Weights of a small GPT-style language model, trained from scratch on English Wikipedia: a variant of Adam for these matrices.
Each number is 500 + 25 x the weight over its row's rms, rounded and kept within 0 to 999. Layers, rows and columns count from 0. Numbers have three digits each. The size before them is the row's rms in percent of the matrix's.

# layer 2 MLP down (transposed), 1024x256, rms 0.125, rows 621-648, columns 0-255
097:521491533521496460530467507525555497502506482477504501538505537482482461476466508500439523558506532561518450515480525498543517476478481530496507476480513453536523508463468495482509486505489497455486506502502535514470510524524538526493512502503509508476529543472494530477491545501470474493511474483482509460461499477493492495470523507487556538479530500508482505494491550525510531471547509526494495508445517499471506566480507545485504476481510468514477508507500500498464500526478494530497497536510495524480514488432539499515458495500476493538452483513508514484455510484533521460539516468521471516501512490494503503499472504523471484514504506475494493511465499501566466464489496532481461508501464466515481534531485509524476488455540490487481478514483495494482550501521488
103:482508483480469500527468498496474494533489519544472503501508514517562503437521525491491499535471493453521477512514490507486487528477516491522448489545498466465527484518516521428504516510522482482537509553469522471459502511497557463492548573511497500491536501478449510541496515509564519508490519510497507522494512505505468502494484475521519493486513502487516544501525477447468471469503477472502531544533525476461497503495500481511514527482490475512509544551522481525449482503498502497532513503512530513534534515497517515522514451517518471539539496446524552486510494458465497478502472521495457510501500500557451480494500536496492501528493487485475483515496491498539508468497478505512512465482518448484484496478510503530489465482507457488509478498510514491507491523511478
118:497484456497481499504509449485526512496500500485488467523498501508513531543494501461449453506537482484475470567495541517464522460501477521489507477532494555500516488517498508496530507495505500510454520454486566442486547503532543536513486497535511507506502503502465505483465414497525514504513457488502490478508467473475488511486485506506493503515488475465501521502537474539483491492458504505555504488478528491474510505550488501489480499493498499504474509488483522526542485504488515486496521484475496515510474512535482514481507476471484512505448478493480459527513506499473537524523530501534484495550506479566517462510444490505493529552521519513504501523503526524544514512515518475493444488503462481428517499523524544549500495519514514510503477501501457516513473503481498
095:472509467475498498499518473498506507511551473486473478493485463497494547492461504507539488527469480480512517500516531506483535518513494485480518481499497509499514508544481478521496493503502526518526487474500512524464503523499549516486524477494504484488466506491531497531506635492496509519519475474491524490484505516499506501488495491476474511476513495546507478494491514488477475519506515491513498472523462478473487502529466476461518461521496511507478493536460471485521545511517491511510527506533519498534520530377472484457530511471576498502496490484480520478518490467500512517521461504517523526517498524450468491518501480505504445506481506509495528504474487507520480494525515520541537549501501485478473489473478538512500483471535484529512494495498479482532486480559443
107:494465490487503517520540512478474511511534516513505491505505499537494500487476487483465481487483517524538528483515501526487522519493516480493503488524500481508531543497498511518494495528500489456458536478464471486481496495512529539513525487520517509502542528543497460516478504534554458515503480495524522494450491539490516526527523482504519477519527500468505479491510520499462462513474478493476477467538520482537500499457490462432492481451470470513505507487514534491449495495472467510458435515537497469519511532459498530450476495466537463491515474493445513527478537506538500494520524540513521506527458519472488505514484541518481482495489500464537486515466559486551531511485522490476531494483453506478472517484547494512552505558535481468536495485492509488493485496517496
091:490480463510509517447511479537497478432486494491516481472514499508465524501481519507559472533464530493519489508515529464494517570493502505461526479491501499482471517529535494554496488495512474534486485462525515519521507499514473495442508463449469521528448531475515522493477550462454490504461477485523482511537501484475527505542502538529516514491490458472497501478493473534498518528500504468503480483491500468520491497501494508480513495497544493472477526476498512508476486517493503502448516479472479522447493511495498489552525521521478497529448510501479522507549490481478515541501479486505508500493474492462535456518543508514498474503522536502508540502509508538507474514503504467485501494482484538512530523555484523547462521546548498512466482462531542489472476502490532
105:508484503487510500514494498440505552544474510528511472511491484465501472523517484485513493489518477553509525514475502504477492506504499481503454545540483517494495476512498451460486493531480498478465524472484515514490494481513461489432504508515478514501504489482478452525511476473552537503515536572564489464497523554485500539518467509511553488511492491461516525519518506492487516491494513468522480514500502531516454460464481518511477500465508465553508481468525460468477513498498539488538513476476499531524535486543494509491519463466450493508521494493494512480496485485494544520498502506490471509472517522515505487527537511469475506476503504523466538512496506520516517494522525523468488499530503484506498501503437521528469506494444441497490437504496498491525498555542478
089:511504494463491519522481545459510537512526458466529507487477523537468509477512512481519471460492458517555486478459457453459498543517486500451538518466499493509516479519538505495504522499513479519522524479467533520499519488477528450478497506530504512405547506504567521497447499518504492525515504487507524488461501551487522518512501537536546500498463481505548516495475490515519439496481538460451491487499509462508459470459516506469541490488475523494509490485495495500501463506498502502523506482515517463535515509551492505495495500479486493524492530519448496460525503519541487501494519500539493489489481511483469483513519493505513517469524491486528517478510497511479523496533508499517470467502510506550520475546480487543499468513489521470486470548509508479512500485515482
097:485479511493500510534520536483511506501472444487513505524463436463522518467516537465519519490521540510520486510522472520499498496521555515510498527482500484504513492480507509469499499501517509462494503471497468506515511509481490546506495483525509492511549466480470498515468581493536497500519518459499495487501518502519473514540506471498478451575487540500494467489457481479540500484467475473450494492456489503476496505487497512479503487447489497508477467543480499467494455486551531481511495484516552495504473504436523528545491505463490482515522508527524480454482504503511497501475531525575488479488505527510499500519516480505496505494464556526526506536480479523499519458479499519501525519474530491518496444509553500504485516514552517459488490527487487539469476495523499
109:518522452531491496515487514515518508495486499502518501492484485508491505508529500483469470493482501435504498514459483489477490469516515532516535495535508520526493534544527505515478512508509489493478488479483461484544546511500522498511479462459513492511506518546522475473543443464474488493564511459540505473502504477468503500521557486480492480524471526501526522488504488488512482543504479443507463544499452490463497530528544572515538503492482455521554488457469486500536521490555529494484509484468459481468469512560486489517488513534539500460517476491499537491510518500518501474533501534514492478502475516467527487476481495515519520531511499510500505442513526521496472477523556517502457520486436501477504490521474530466502495494499504472517493484515502475475480511496491
103:467469480515516494494532478486524479480493496519538414453527502510515477522518490479426491574454494513533500478456503504493516502495454505496499484515518551534460461509505554486485500468496468522503492525493501463526463498490504507524489500497461468494471483494487504476531468532551525470524543513508459514517508512467541454516463494518476540478518484493520467504547475487503503488496526502510538483497486489544524504467488468528538480522479498529489492499507522549500522521506493489512496469498526473532533494524516524503478480490511522497502451494506501501502534504532515506460490509515515492509544519490478541504476549538490534520538491464517477515538526524471472523526494483504461471533508506488501486511503499485509536477496493493527490472507477544427467488483471
099:502480498507509519505479492509516453508489496496513519496478492523505526514493537553528513511457518487454498484501564503515509542450468491493514502517527474514514511497542503516502554477501508471464490515514499473493468546536530512486483482483492527559506537497482490513485521492534527478511515493536483490482552487473512494505493481493529532491487511501500466463486485525537539484498491496518513486439517495476480480455536489498502521501504509484505477556490500505502465490478473480503470471516495475486529494533486468491496446527558504465464525538467488487509463489510505524515482532504520510467503442475490449469496548486505497526512500508474455463511511479495528509502548513502535501520503530451454531561472494508498516492539464507501480533492505452494539568442506
094:532465504478514511465524466475493529522477501555494567491527526512499492496471467511538498496557449435453497463515515552519510507525535488484473468501534511504489479522538477506496502489504461470463486506474501479489564493502543470502525473526504522504468498509504443486509469476514487476522491484508476537505554500499521494523505480517478525468537469511528490515494551471510520509490463492480465494461504505525473484498487510509485492557506529484486521523473513488497506481525487476524474477514508483474501453489516458493510512496509516482502456499510490486506521530520523499477511506486452509462443532492478549538496480499482487471492488506488550508510497489553499511476506505552502510491521480521454499473508499511539457551541521507459487502509529481523533528453511
097:490570502539498486448474465500466527471528498477467476508531493531527501514536497496477544510521493515490514474493464440499493496519507473467430501488543502536495527510492506515512487475520505522512525482457493546533501508511495478494483446548464520488474456498506463479507488528506521503532512497556522534457458519531497516505573498464520485498512547530500487479463491513560507512503456474466493484519492458544489512500524507524488535519520468545526487516496504477512496467485509467494539527490474509556467522476491478478486497545477502528500525522549499544464475526453491487484475451498483488467492486499453478509524501473501484492510495515496555496538476513497483484493517497469487514546488505472510509495527490492479523506514529493488502523482496496506474501505506
106:512475471568515482532496490491486541532520508485582484488545516472487500538464499475488520526495509522501526507511519549504501471465494484529552519473435539502531476506459548457457519489519506516471472529507510464533529521504487476499468489479480530488485485479506500536501422510488510523479464527500520471473456512480514520524486510482503500476481531578488488517511491485506495495492490484495484507501502479535514498509500499502535511477514515506529510477497501500495482509513515487544513484475483505504511511552444491515500477560484517495482492488475536510486488506513487459517460460496521508506529462482439495482507509481495535488507499550519494507460475500446506506495533507484455453437501489498502493517502495519462564516464498509496490472495496506525534493497525
099:451483479491493473500527472505490519526482468429521494450491535506522530525491504473463516487494485488517489522540510459483524551519473481514503492536532490503500492511496469509506475521513472523448504480504519486512537520438495456477510503517480489505498489480488513506514485502505506465490528521455505551522515495555472521473508535528483522507496522486509465471508506514495518508436487486480537490551459510493530507510452492544470497470502518519498521478483519511496508485484512472496505486486586478509493485482488532480552526521505531493518523487502519510481483471498496510455508484520500539536546535476480496507493498510510524491497534497492482515545571510513470519519533514540455488526521487483508550529493514479506454463489470504498435487508474488450471507527456
105:497507437492519476483562489499528520499503471492514498465514514492533519512502470480448492495502481525505494509507528491512484481508510488494537490510490512482531534509460456529509549508528502487517499518520479504505465513494508542463516491506509524503514533439488506462455532539482568457516501477509463477455530516508479480472495459483471472495505539481483519501483510512526535463467506480469502502484515491527557507479471534521494496475526492523504518493463453509487509496490498532509506466564520492528469481454520516539496524465491483506485482476475514488490489505504469477508502500500457530520465528470513539507534476496483552528494507496523478500499553532467494511501485533485486532510523542499474516490519526498461489473521532480494510449476523496484485555511408
095:490504488488493490515453498480513557506508481536474477488510502483533527483470510523511525489513464504474514504488532492491524457491503483488464485478482499526476465526506511541516486503488520519522499533493497503514518546492466478491491516549503501478476521533529514524486572484478506483500503498512510484444511505473507532473501511507480440523509511519498507508491486442461481537538468486498513470486460502522455485548482498500506499518506497466486493581528499462499489512476516486481544488511500506518489485472509541491520528457496537519507446469511498533452512454516573486494524491496498534507495488466480472522547484515506487480512523469555535586477491538483514516513503480524544520429495518493521502492488489507531490500477525522466490473494476488481454491519517
106:467546495487493487479477507534455536507495475521491488507511530502524507488514515525498527528517491499500491484482498491495485500481476497506503518512470531505568490513499486513488543514529499504455500494464536489540492476444511528536467546480507533475536494530505502473529458504506463530512535522524496530537512500533495532523490483481465466503464473509505499527512476489500438525472561441526500469502537490462501502487471480508495494520506533496491528512484498498471531480479498487521530540497499452524503559518500476499488493543483510463528514501530539496510491516515446534488484508527513467460531471519478502494490454555469501481463503514484498503522492478492471501507530510519518469482523491520493485503467513430455505553453494512495487538451464494517524517450457
090:503455515506504501516528533507505489465474537496477519537467504501538524499493497512577531502483554437523498510518483501543494480489553479508484525490473470484526561472489488506489541482480432507506466506528490511520520473507486492546476482490498470497497465539526488507565452473485487510489509529477503519524469538518505490495520514508480489526502477492500493511518478545487512508509498510559501487462495540527466476495465509496535515500504482462501531488499511513491506540547485532490479500450521482429489507529511510457526496484511486476534541460507509509496470526451554508495514483526518479471513531478489491458519490492510486460497490510472469533517479478480505488557455522497483520489511498497514487499526455514497471474469520464519489494497483521513486458521536
084:552501515462444478504481518577513479518451497518535506475565500512491492467519505482515527486505460497489465487476494484494497513527540489515515515539515521500488499507460509470494513468445525520481488492495504515517529549496467460527473489427501508495491474495503495512477472503485520475542515507515496518507529520517528491472480514482525546478486503492520473511487536480547510467494548500476531539450545507500514472512507505504523538493477494522528490505508523499528487467499541518497526496472520450498514506543504487496486541508507493492517504528522498468506507509505503457523506507504494531503481493502484514492531472547532503530517469421504498540460436473445489485507482487468461446502477492522533474503434478470496529513493490491493459510469510508514526495502506
107:521463472529479471499468485496493504500544494509519480489512529481501494473495503453502484507515546463458502506470502527474484503474509498507464474504469520490518472481502503506471478466507473504495522493540514496487511510427498504471527477519519520493515420543472517531522520517472525491513551549514475520450520512508504518516483498427527476506515508515502524476487491493477493487510501497488553513526493479495516531481492508497506493542513512497501527507468520553496512481573496474523481511501547453514498511560489489497514442537560559490476526506503515481520464482503492526458490516510507488508535519548508492485452475472488495512462490550515495464475461464482498475521489494480482507541514494473501524521490502516495474474557547534461520534500482513515517498497519
104:520482495525488545514489483499470488499537533508489498530491527500488525529475498544477505510506501476494479487484557517504500471518523510490469513543540509542501530529489471512475535497497477502454524479501462453495489528508509495513482518502497508490491522487450482482499525470488488491492495448491533521518491478519510527458511434512522492483477533478510526513527486535516535531502502568478469504477499496472501546504543480466508508443469524452516519524477514485492494535471487545483516520491448525481501494471535522474462481513500538472544483513502455558469504469475554466513490512483500510536477485514544488478457478485502493503470520513487501476434523501506470554495529513507493502498461481459478519505500534534515498509457522491559532460505501499497511532515470
102:506487494504503525494492481481502497511513503506514492452483501500535494543527517458470487489539509528501528495473490477488514552501514477509526507504510472508511501520510487501539538494517494510526485477543463501486460510489506439532492511507530461518495556560487515497473461475489529510483472513506502508459505525500520517504496483495487495471487521517542478481491437523535507484461498511499499507485474458505466494522502517493529505484454478512465513484480524537478492407468495475476504491547498468480525491624481504487490489504504523491459507496493521533513486531481528498449513477525503540517465502476499466468495524473510473510474503543486526484502475548524488524531508514518485500550496526514529544482538504473515524472521479500522497503477537490489490503528443
100:509512473500530533468438532486437473467507518488513517509466510522506508521469527505541507546479496474501514542557536495543460548508537457494485494467481495504507472525487494497513518531480500498528498476518485484503545470538502519484557511456512502528491482541484466547482517505491505498500487508524480478499496496474480518481545536501448507526474538490568523493505530501475512479514489492513464485524468514501460514478464470475519490430496496479520498469504517508526500522501489504482477484511481465473489542481534463486518544489488462474525500517519518511487504539490496536462509491494512510497492528471530487497513487484512504476496540510489469492522575506480508517484498538502466507455508533482534515475485470455472489534509506519531494498479468471487436508519525
094:464481513466508472469505477572483517533491488467516504498480546505501505494512496494506526514515464521495515475505551543513478478457520447506476502494501458486519477524511476523518485504477477527489525506444500504499530526558537485484519513557486472476509543512515509489510481495509509513527506517514506514505468517511493459477466492509447534454497523496488487482497536435536474494505482516501510479469467514467496516532534508460522465525466588513477471480477486517521490473509481500472455478481532492510527526504475517499468507483518533481541513513537504453487496499506512522511516479540522480526460530479498534452502468516502446517457476510495514498526469501499513498539527507478493486514546499468473498473535483478496513516515559506525482483561505483499492497485493
101:504524505509502505487522499530533481505538486506466507524506525526518517488472505529484481508500522497516490546514492524479495476536425517478472476507482476493499550494502543510498532524504501463492516503489504490444506527520558536527514501551515527458452505524489525527539482525532480481529502502521500506498467458458520476500520543520453524522485495477498512500489537492477523512503554479506453491477503484484505539467496502478460495506475511490512492518528494504471515511492489536491473469487472532505501499506498505465412497440507545453478485517487477493536480483518561495441464486513545483477500498518492494494493500502429488488506512481501515517521537470532508483473567452497497494525463431505495503498519494509504512502531522474516504491510524454521486483499506
095:506487508557541517514501510522492547504526466509495494498489532502532519515517504511483515502507503457472493528506514498467517486505462510540485522555467556511535468441493501465474478445501504527483492492466537491495451523477495520475500499476505480496479524488508491507515485481513468489468513528502494480528506503512513511524492540492494475478494512494492472497520534509492550436485518470482506470478509528529489510469474587465485500529489513503455477528512511509499509507517472527448475485525541488472542486499518498509472504509489475498459544505497507465498438525510517541493454519515539518447508503478488498493556551456483485506471460471486490477478494557538493493530520479481496467499480480505505490550462523505507512539500548477513474503521487547490473485505486
# layer 2 MLP up, 1024x256, rms 0.124, rows 622-648, columns 0-255
100:492499499472532467481531504487537485459491501497462495475508506494531497525497479519496480527515482543446486490550499536519514508460486508520477498483480488519511510522520497524485507508520474515528551454481483552455500501519475482492474526495521501486494510530505530441512483494472506485504504509523504491494505483527499470489522498494502492484531527542473500514532493475494528481536470516497526461500500550496563475515490506541464544547456480434482489525485514496503500515494472502544502449479490473517478490513487506518520466512481507498505533504472505490526495550522557457505508521528550501481547480517514513480468494540524512504545480476503548492434495472456485476529526457509476508474531507504539438459519504488445506517467504465465512466502487498477479525495499
112:528523509460528461525536478511519483514516517545504503481478469513508512457482476514476489516508498487484511469526536495495521547560524501480545510523470531475510496494494484446467488548471510489516465508460510478501497469480495487514526516511478471490513483529532522489483490492515494557512491489500494478505498486518483508466522494530528535458469476497488548492496512487521502547519499502524494504489490503494528471489512501531491556614468479468496524506564482476520560514519511507505493503477497498498523497516476522475501522469467493455538483501458472500526494470527527526480512473490498541512493512471494483470468536488495471476529482448534509537505475523510505495512496498512447456503524500547479473469508441525527527495481516475544490500484484511462460504517513
095:571503500474480479509517536473499492475461491497506497462508507519548487504517494532502518519479493525500476507489491545483523487463497545557493457497500526478503536507480525470541442494511494505481515464459500451487488532499503520552457501443518491474511537501476482478500460503488497526523539536476491501499510508528504417486470498493538511460474511525471524521507450531518465515493526528482485514520557566470509527438502463527520518531515522479501478476497496525491489496509490501508507534492539504493516503526507452505500456560501478496465477515511514481497485479498497502514481468520483502524530482514465487485486507500524508509462460496514478506485459514503513524551484551485536482499536522508506479493493480451505503516470482506531542511474503501498495544483485
103:534472500480513499482505520484490471452487510502500479474499470535491480490514488483430484505500538475487511524476472468557510497533501514512501494537442496470496546501511504506468548477478502447497520506476526492482506521535496489521504511476500480499533505531536478455513475436524505503525521511498503511506441550536535499505475522483539514483511506499479523513494526465500513531495496562490481500476523511517566525466499474482489527492483508519489462484493471457543486527488484530468505490494455494475532504515487494522514507532501487530509470492513478504479504493497531484511504524524513478528495502530500474535503498525507470552479492492527456484510552499480472484504474475484484431486482479493473452547493564503535438503509522497541505498490462543478473504472531
097:524533508518489518524502483479500509545479512488487517539504496526508479535538522521460500527558456493463510483456521554452494479493510481493534534512462516465507473492465478462524520496540496540476495519476501488467508529490508465538518480532509494501515495492499474460537486518510523520496533490504509497473467522539472493452479483482497473494481525530493485483516504431462529497503478483514528465540493500450520502496531514513499471568465528511512494490521489500507478505493518484530508511535479487589504522506449515495481509503533537476548508508499480538479449485505490421480494529496546500535484499487451517492498486485497474516501467520502503489507499483503530526528527492506518530496510515510518459457482468472553483488488479512542498500465493479517476522508478
104:492497488504529486526526506513511511499535488500496480495511496479496556485502543516524521497504480484474478501507510488483487491503538477424498482466526503487468483508515496502481529512481493479454482503498488476490477541503479509529559433474475482495543525486546521522482480506462506496530471457479476526517521513501522481500475485489525512471492488491515490443515420505481514482479553538518517491529476461489510481494529515508491519477475479457470520464493517470547544512506517505515572506540536518497505481516482530517503495491519523554470502517475507507552470529552472447535459460529516463482503492516500507489448490533497506522523511469519476473498484491474498459503510485506506505487500546492513508481512489458545510527493529519536553505534479480489469500530483
093:507535512519506495510482502569480485479517522547503491545514506479488498512544514556466517512514567448477509531526531521515480473506522479534508461519494485512508464548471479520500489530459536498479512545539480503491496511509483532512494533513497493581508496507436497492540501482482501453518495487496468479529510451494459500489456493480498460545528506498469475489501476464517527517529472549542480473524485544517499518503487503516468476503551474486482518488490480489473501520484496522481472495494496487505504482498470505488521510446540502493492489495488482517520506504473507516530491527444495510498493442493523510469543476499498495522526477499463478501497544517516451506469470500513499531482508508471484492467514534471571550473499499496525508471486469505492476511479512
099:510531508508514500509500486528496472490535536481488480470525501545484502491536462504521506503480477486503450496455535522490472515481478532511469406493527531512501523488497472542481497520489484535466484509539516532503504524525534484502526517495480494481511535498557530482520487471519520534445448505477494507489537500474522477494515482507503524495479461502491514484505492517440489530453478509523514467489493477495529521496511486484499497534457500465481515469565494518514527517490484501456494502449431549516503497525456532490513486528510457543494515500466518504498497451514483433470483496462519507495518478495488471511520513492506491493567467449494488492511471488499522510516540473476515476508461520502492525493506509542549513501495492505481516503488532484544539506502487
106:521453504462490504482525488501536453501492456553475506451459526468526512465485491484510467547519540494469517496462500541526505533517508493497504480537497527480472512535491482499534509516528532472496488506508466492441500518507507522510510565527489465461516548485503514504544485448465529460500499529493449514515521495510556474504481504457511538505538494514499483508486487519483542525447496497516495523477506505509515488470482469490522473489520470495490529489543533481502502494473496510512461502470523528498521474523523463480480490481522513525477496507514547428507496459502471521505463497512512531515477495520462504527471543466527531478501497527499493495507465459518503491519506522516511553524477496498497490480454478493483428495460507479507526507523545488490513530515490
104:494534522516494499526482473559494459502577508532464528540505531513478512473506535492534513466530526504486479510492487476501467514505527500450537492445476478500496493518451457538448470524510506527490470481468498481492477501481523523513500519499542536490486473508509503499516485491460509549502488473522544491494520444510462493487535482519513470478502478474522504513481492510453505556526487513490494488499470514494505490488509527513397506503505510453478516471476537464495494504494482501486516494550486526510472495507483551524538509506496500472489495488464503495510500484511498478516499504478508480502468495500551495496509488448467497519524470547515464477516471454543500503477478530501494531495497528508504511509513482539478479504529516501461521539464510503562537511537474
099:524484485489467435465518491486510531469499544532488478511499517499496482507522481492498509500506468496487546517398501509494523473501515474471499508510505511518527477545512451528499463491513501502483479470484545498494487530548447480521496493552501522487549504524523487452547500495507464502432522485469501516459512523495471475517491523461523488488536536508515541493492488490528500496514506515487530515542468488516554484481487494488473485490477531521513476486465496531515519505492487513468509500477496528503518514532469493527514484540473489525510483509483468518499499490438530519531486468544492558536459514491482490528475513451488474528494489534523547504470477512468475483476539531488462508515512475534481517520492510485513445494494517513499509451495497503529504534490464
098:505515510463509463511475488500479522453476505507466458505493481510497507505526537509543484488487521536501487507502515471496493529522493550467519541533503503471501529517504517511509529544515490518535521533516500483504477472511473496514457542461541490493493516503484521487476477550496501484503552517468518521492488506502502477474500525487520511495484500437502527488458478536499485533513506521511521534534500499517494490492470513474445521505460467486511491457484468477484491553477517507477512487483480520539483481515470499546531527472467536533485462539539506516521509486492517555545476499523503539473544530486532461477481508471508475502532463540523473470447479479455518496502522453498453472499517509491523500508542464450493522492467516513447488509495485530558498506497467
098:542441503492484473511515495547508466504504518510545522466462537516476495470528537477482480473485547513500521490478497458500504562459508520522521510481493513482521522456486497455506517481486497470439485479510486511468499492458495478517472550465518462508522510497519541518548483479480451501508502522481487547520510508502473483498471499495542503476501499517539505530510496520495535473486530469464530507463502520481482577518486458518510470511508468461516483482500511507495471526518501520498491530489522491486530531529500487517499481460498522519501444485481481440500571501499467524530520539515498482491493480488496497494515483468501564531496512508560498489504483498471469478547473517501528503490479539517489542477462526514524451476498482506497488481507539501511490507475506
102:507497535516495497468496495554516504488503510529480503470522515523452527477516515502485474532528512481439492487484505486496484543506533540501483470509492515496482532480509470506491506534525537466503498495469470483491499469504537524501534512484474497515503497485513526468484488460484516525502490518501495496490532455507478503523507512465470483467504433503509502533526481501498522496513525534499476464464518522475490535548529503452482550534509436481532506513514506536541530480503526494483500496520502499549488477506476518481486499436536462482469524503501539478533496468525501490527462525554498486466488512473486502491460486460518502494530506458478540521479547475512522406488511481495529494494487534508507481449493511491521482539472499554494524531503476538478496455484468
103:506501495538529493549494514503480516519499525555451487542512474512496494494518507533494469510513519519532536462449473503546490508482564529511503456480451540496522485519501543528502514494468539467489491510482458501519552467490505568506485492471548489494490515511498466479489491506472498528504476441528509481460481470518514499515495466449527517504520506510495507510482470513477472497510504516524461459482496506446465508477503477480502532519530513458496519497485512458555531506508486495500512494551446506492554477496511462553494537482507473500480483516491496488496527504510475465518489498501491519530484482449531505485490507488511500494481470522508486507477455500522482483499491499485499536514499522522479453462491461504468498504452553489494544515518542537533500499526531
103:475504524513485503520460486543531478490526557518461502540509499482479497502534494497514505515513509489526477550503436501512497533522518492489493523481483517501492464517538505521504463494529504500443499496511518514513498465516497436518498509472531463484503529522493511512467487484468485523476473516534500476524513446481482502534529547501514501519518486514502478507494482497453516551537501527540458504575516519509478436525505472436469491527478462488496538438517545465510516494481500497471518513496505514469509462502484504484516507532507511466485506518487487472540510500472516522505507510448479511484485474494512479536513504474485522489518522504515554505499491496534513525476482485477464516497472502545491480515471443513525450547530501463497518480489564495520504488509462
095:478538532474469540535565511505511461542524507485551497496480480550463459516497499417466496478498485490514469513498481506470456520512562554475565455526515520469508528535539495529467486516504463486460468470488495521456488495478522494503494467496515480531499503450518488515521480507478497470503529520490456498491507530485486489513500493518459540500488457517457476482521481468508505526525519540527491523493508484481537528484503518511457467527469523546488478458489485493484507508485501481493492513482478490534502495545518490528500499540451490508525496508482544481517485482517506494550523477478532490464471482536520520503530521508496547514480497524463469509537481523534504472470488456516483452474488487520494502503489497496498525509527498462502499512489514496512493484489490
104:512532514504489498486483501519546486464552536509551488473541521502518477537504491502498485499486530502484461517514490524506517506539510488535477487508509477497473539488495436505535516496442513539495514524498498537492502518529474482507498512508533461526472516496520511475520480465464539479498534482465481499543532538492459492470482499471504477503523458523465495541493511525480516480512459518524483450502498496494546471516503531482535479468538422540470465511458479540486504544497526512515483525475552446491501468511481487457556537474500475526501496541470517484516501444543477469493560475473492523475485497509487518469486482479519484534523489462483544522491514510494492486478518530463490514470483486521493479480529486522508510488510497507528519478502523498506499485495499
096:506513496506474503493482502497471487578543505508506497516556528524434465491497486519486512497524462563500495512481498498490479522500498490463547482465520487502477502547495526494516479512489504482476558495506499500512464501503491505488533530495525487506482550484430501476488499525498506491537494474514497500490544451505467495508529503472555499510542527491474526483462498482522507518486512497473489516506515441486500474503505511508456488494523519546489486506512524487518505490467520466488530488544478520536491505487499462527499521512506490520456460518515477450483494462532455474512497520507479533501436508520489520538495501502471489537463541464541494484487483529529498522453542518510505464517462512540453522484499503508524517519507552508518509494522496484456492494475429
088:516501503530545518490516505476469485496520490458460500546440472489504472530516492506434498481497541487495509562485531535496507474487505493508502480485489482519508483499581488503472458538550489454510519498520479514511513457497512547484516514519524531510470521506498501477492489476503531523492542478492487475488488522514483507493493506505490465525542472531487561521498473515484510495534471511501493459533467466489524495469484479505479482489497463476470497486447497475504514521490481483499511480505451543505523515502492513522549487483452504514461499481516507506507502492485510532479516508505533463522496525512495497499485547462465540475486460550504521443537531519552479501502540508512527509528514549485459461492564504472525496518476527478479541497505485521510478480481463
100:502480508466517478496530451512472485519476487518531430515515539479545525486556510472538476511537533471507506475470477542467478522522525470477494524514525502458514511454517462500498515534513502528517517545471468488483468510491499535528489535470544509494526523495479507470482468545530513509508553512453473526490481476462491491469512517477463500496479527552535500505498474529510495526514478498483536490451491521510448481459505500512491480498518509552544467466526537485536514522532516509513492497471507525470517522538461506502494529470482520483496474494488509490532502513474549481505517518533440480537464470493506479486501524526503507500525495492494531467519514504468509494467513456484473493494456523506490521487508519465490477484458507491514510484514484497554495550485475
103:511530509494497478497515562467463480474485475518508472471500459463520535481490478520509505513499532521498502514517481497505536543541496509475499483502468484502502490524502520499549442528494506490519484537488512496504517488529499542520528491483479467518477488541505499505500480447492526525496506520508498508483499546507505487465481506534459527472497476486468481516454473498496508533518501495522518491543491533484505494462475521516508530524466466550521461511474466517552535499490478499555534527495510472492487488495517460525510521501479495496473436477452494495522548440497498480466517491506482480468499567518458478533503492510538499517556516476503503499525545466492523491478459471520493480509527494501501392502492505515529506470514486495478515515506514496496445530507483
100:480513504528479445515479463520503511462505496506466473504480523480495508524502441539515519537510507531513520540482492489533525471500501532490484490528434522520501447479491493488506441509494498511506478497500507507516474503476474527499507503493480523506505481463512484493497505526508507493494504451486513505488505464539464519495500520499537514503541517469430472507459519525491481510538527451490518512568494505532568485452495496494518463512519510467526517488486510513515495547480534542513530521438478525534496498490495503515527496507459487521534476473480513467533467452517504510492469516475500546531509504517508515512523466484537527507515499495524524515515529472473530496478479518480501499445475510521468433520490512556488501532438520484517483493515469505504446506481483
103:536516517504514517497482502537507516499543504532517482476484518483489516532491527504519480485489521521466497505481485467484504495469472522510522494537496542484508501521503516472492464480444548461469509544457528489506475493469484520496506536499514500531495528468494554476553488494481555496474465490538502474493507520517506490510527548498527501467503484529500511472504451500473492516492509507518500518494532502487501488466529547462497516509527480488464525485493490483536511475508523521536449492505503518528526427515499474462515460483488472494483504501495476469474498451583456469514490530475492500490477451500465539454517509467519510521488505528542562457485472503525455489496516527507515516486465508508480493492506521519482494530463521457494499501560471495529534515489458
096:558486504515525525505469510469497488490510526502459484480505501491482497509483522498501513500471549481517494526512504444473516505525475511484534473514474542485476468486494479452504489493497505496504507524526501523519508459482475535516499524493531495527510489513500508484566475536472503512488475501479505506533497467490518501542531496500548491547510495480472495518502504541469533502511520511536459512563506499540483473469496434482496527497508470483522522494542513481529512517489509503476530507517461497520496454507507472499539496519457488504443512481446519485541497533495489487478497469500488561512520506538490453519493574496491512498520515448525488477508489509518446456514513457509519482471457540503539463509459514531529479482422497499490546487532493505524505509508485
099:494496483500492511538460527523499457502480508496531501490477546478466466489508502463529485519508496506480480478463496508510502541498541503476540466508495530544514497544510497485501487467520502524530506516472501533480509477483479479492489510469525477489511504529490513483489492507474495573491504504476480518525506517515549481495453508497572530483527456539466487520483483471494499505515479543468514543507497501498494485534501495501506484538514477538449542487465481498494560493470482521494512547496520446510503455511513444530520506503529494496493521471514555490504569547503450517493499505525481501503463489493523502494497511444522508482473502487506457506475512494461476480528437512527477492546551544479510503476466501517491459490500480505487479528496452480473516511538471
099:514539491465466500531495517468515460489495508502475502490538508475492495493486502523466482480489530515505483488496483533529452495500548497474506518520469532463479486572537500500507502541513495523536494489461487522495454479551536477543498476501547484468526527550487511516471478471464551497538517464538514539509519471507516522493471486475501530481515489489531505517506483511487476481467501472460488478520536511501583502502496461476464497484488505502479485469484483457515488527494501503503533518499492530502493529515516531516518502512553535515535490504461513499528542499465464477511509468470438505502454534543508508572493472479539507497527508515495474508505463452500494480508492481492535505517464501466535534485483464492508472497486487471466525515502537494495514495516472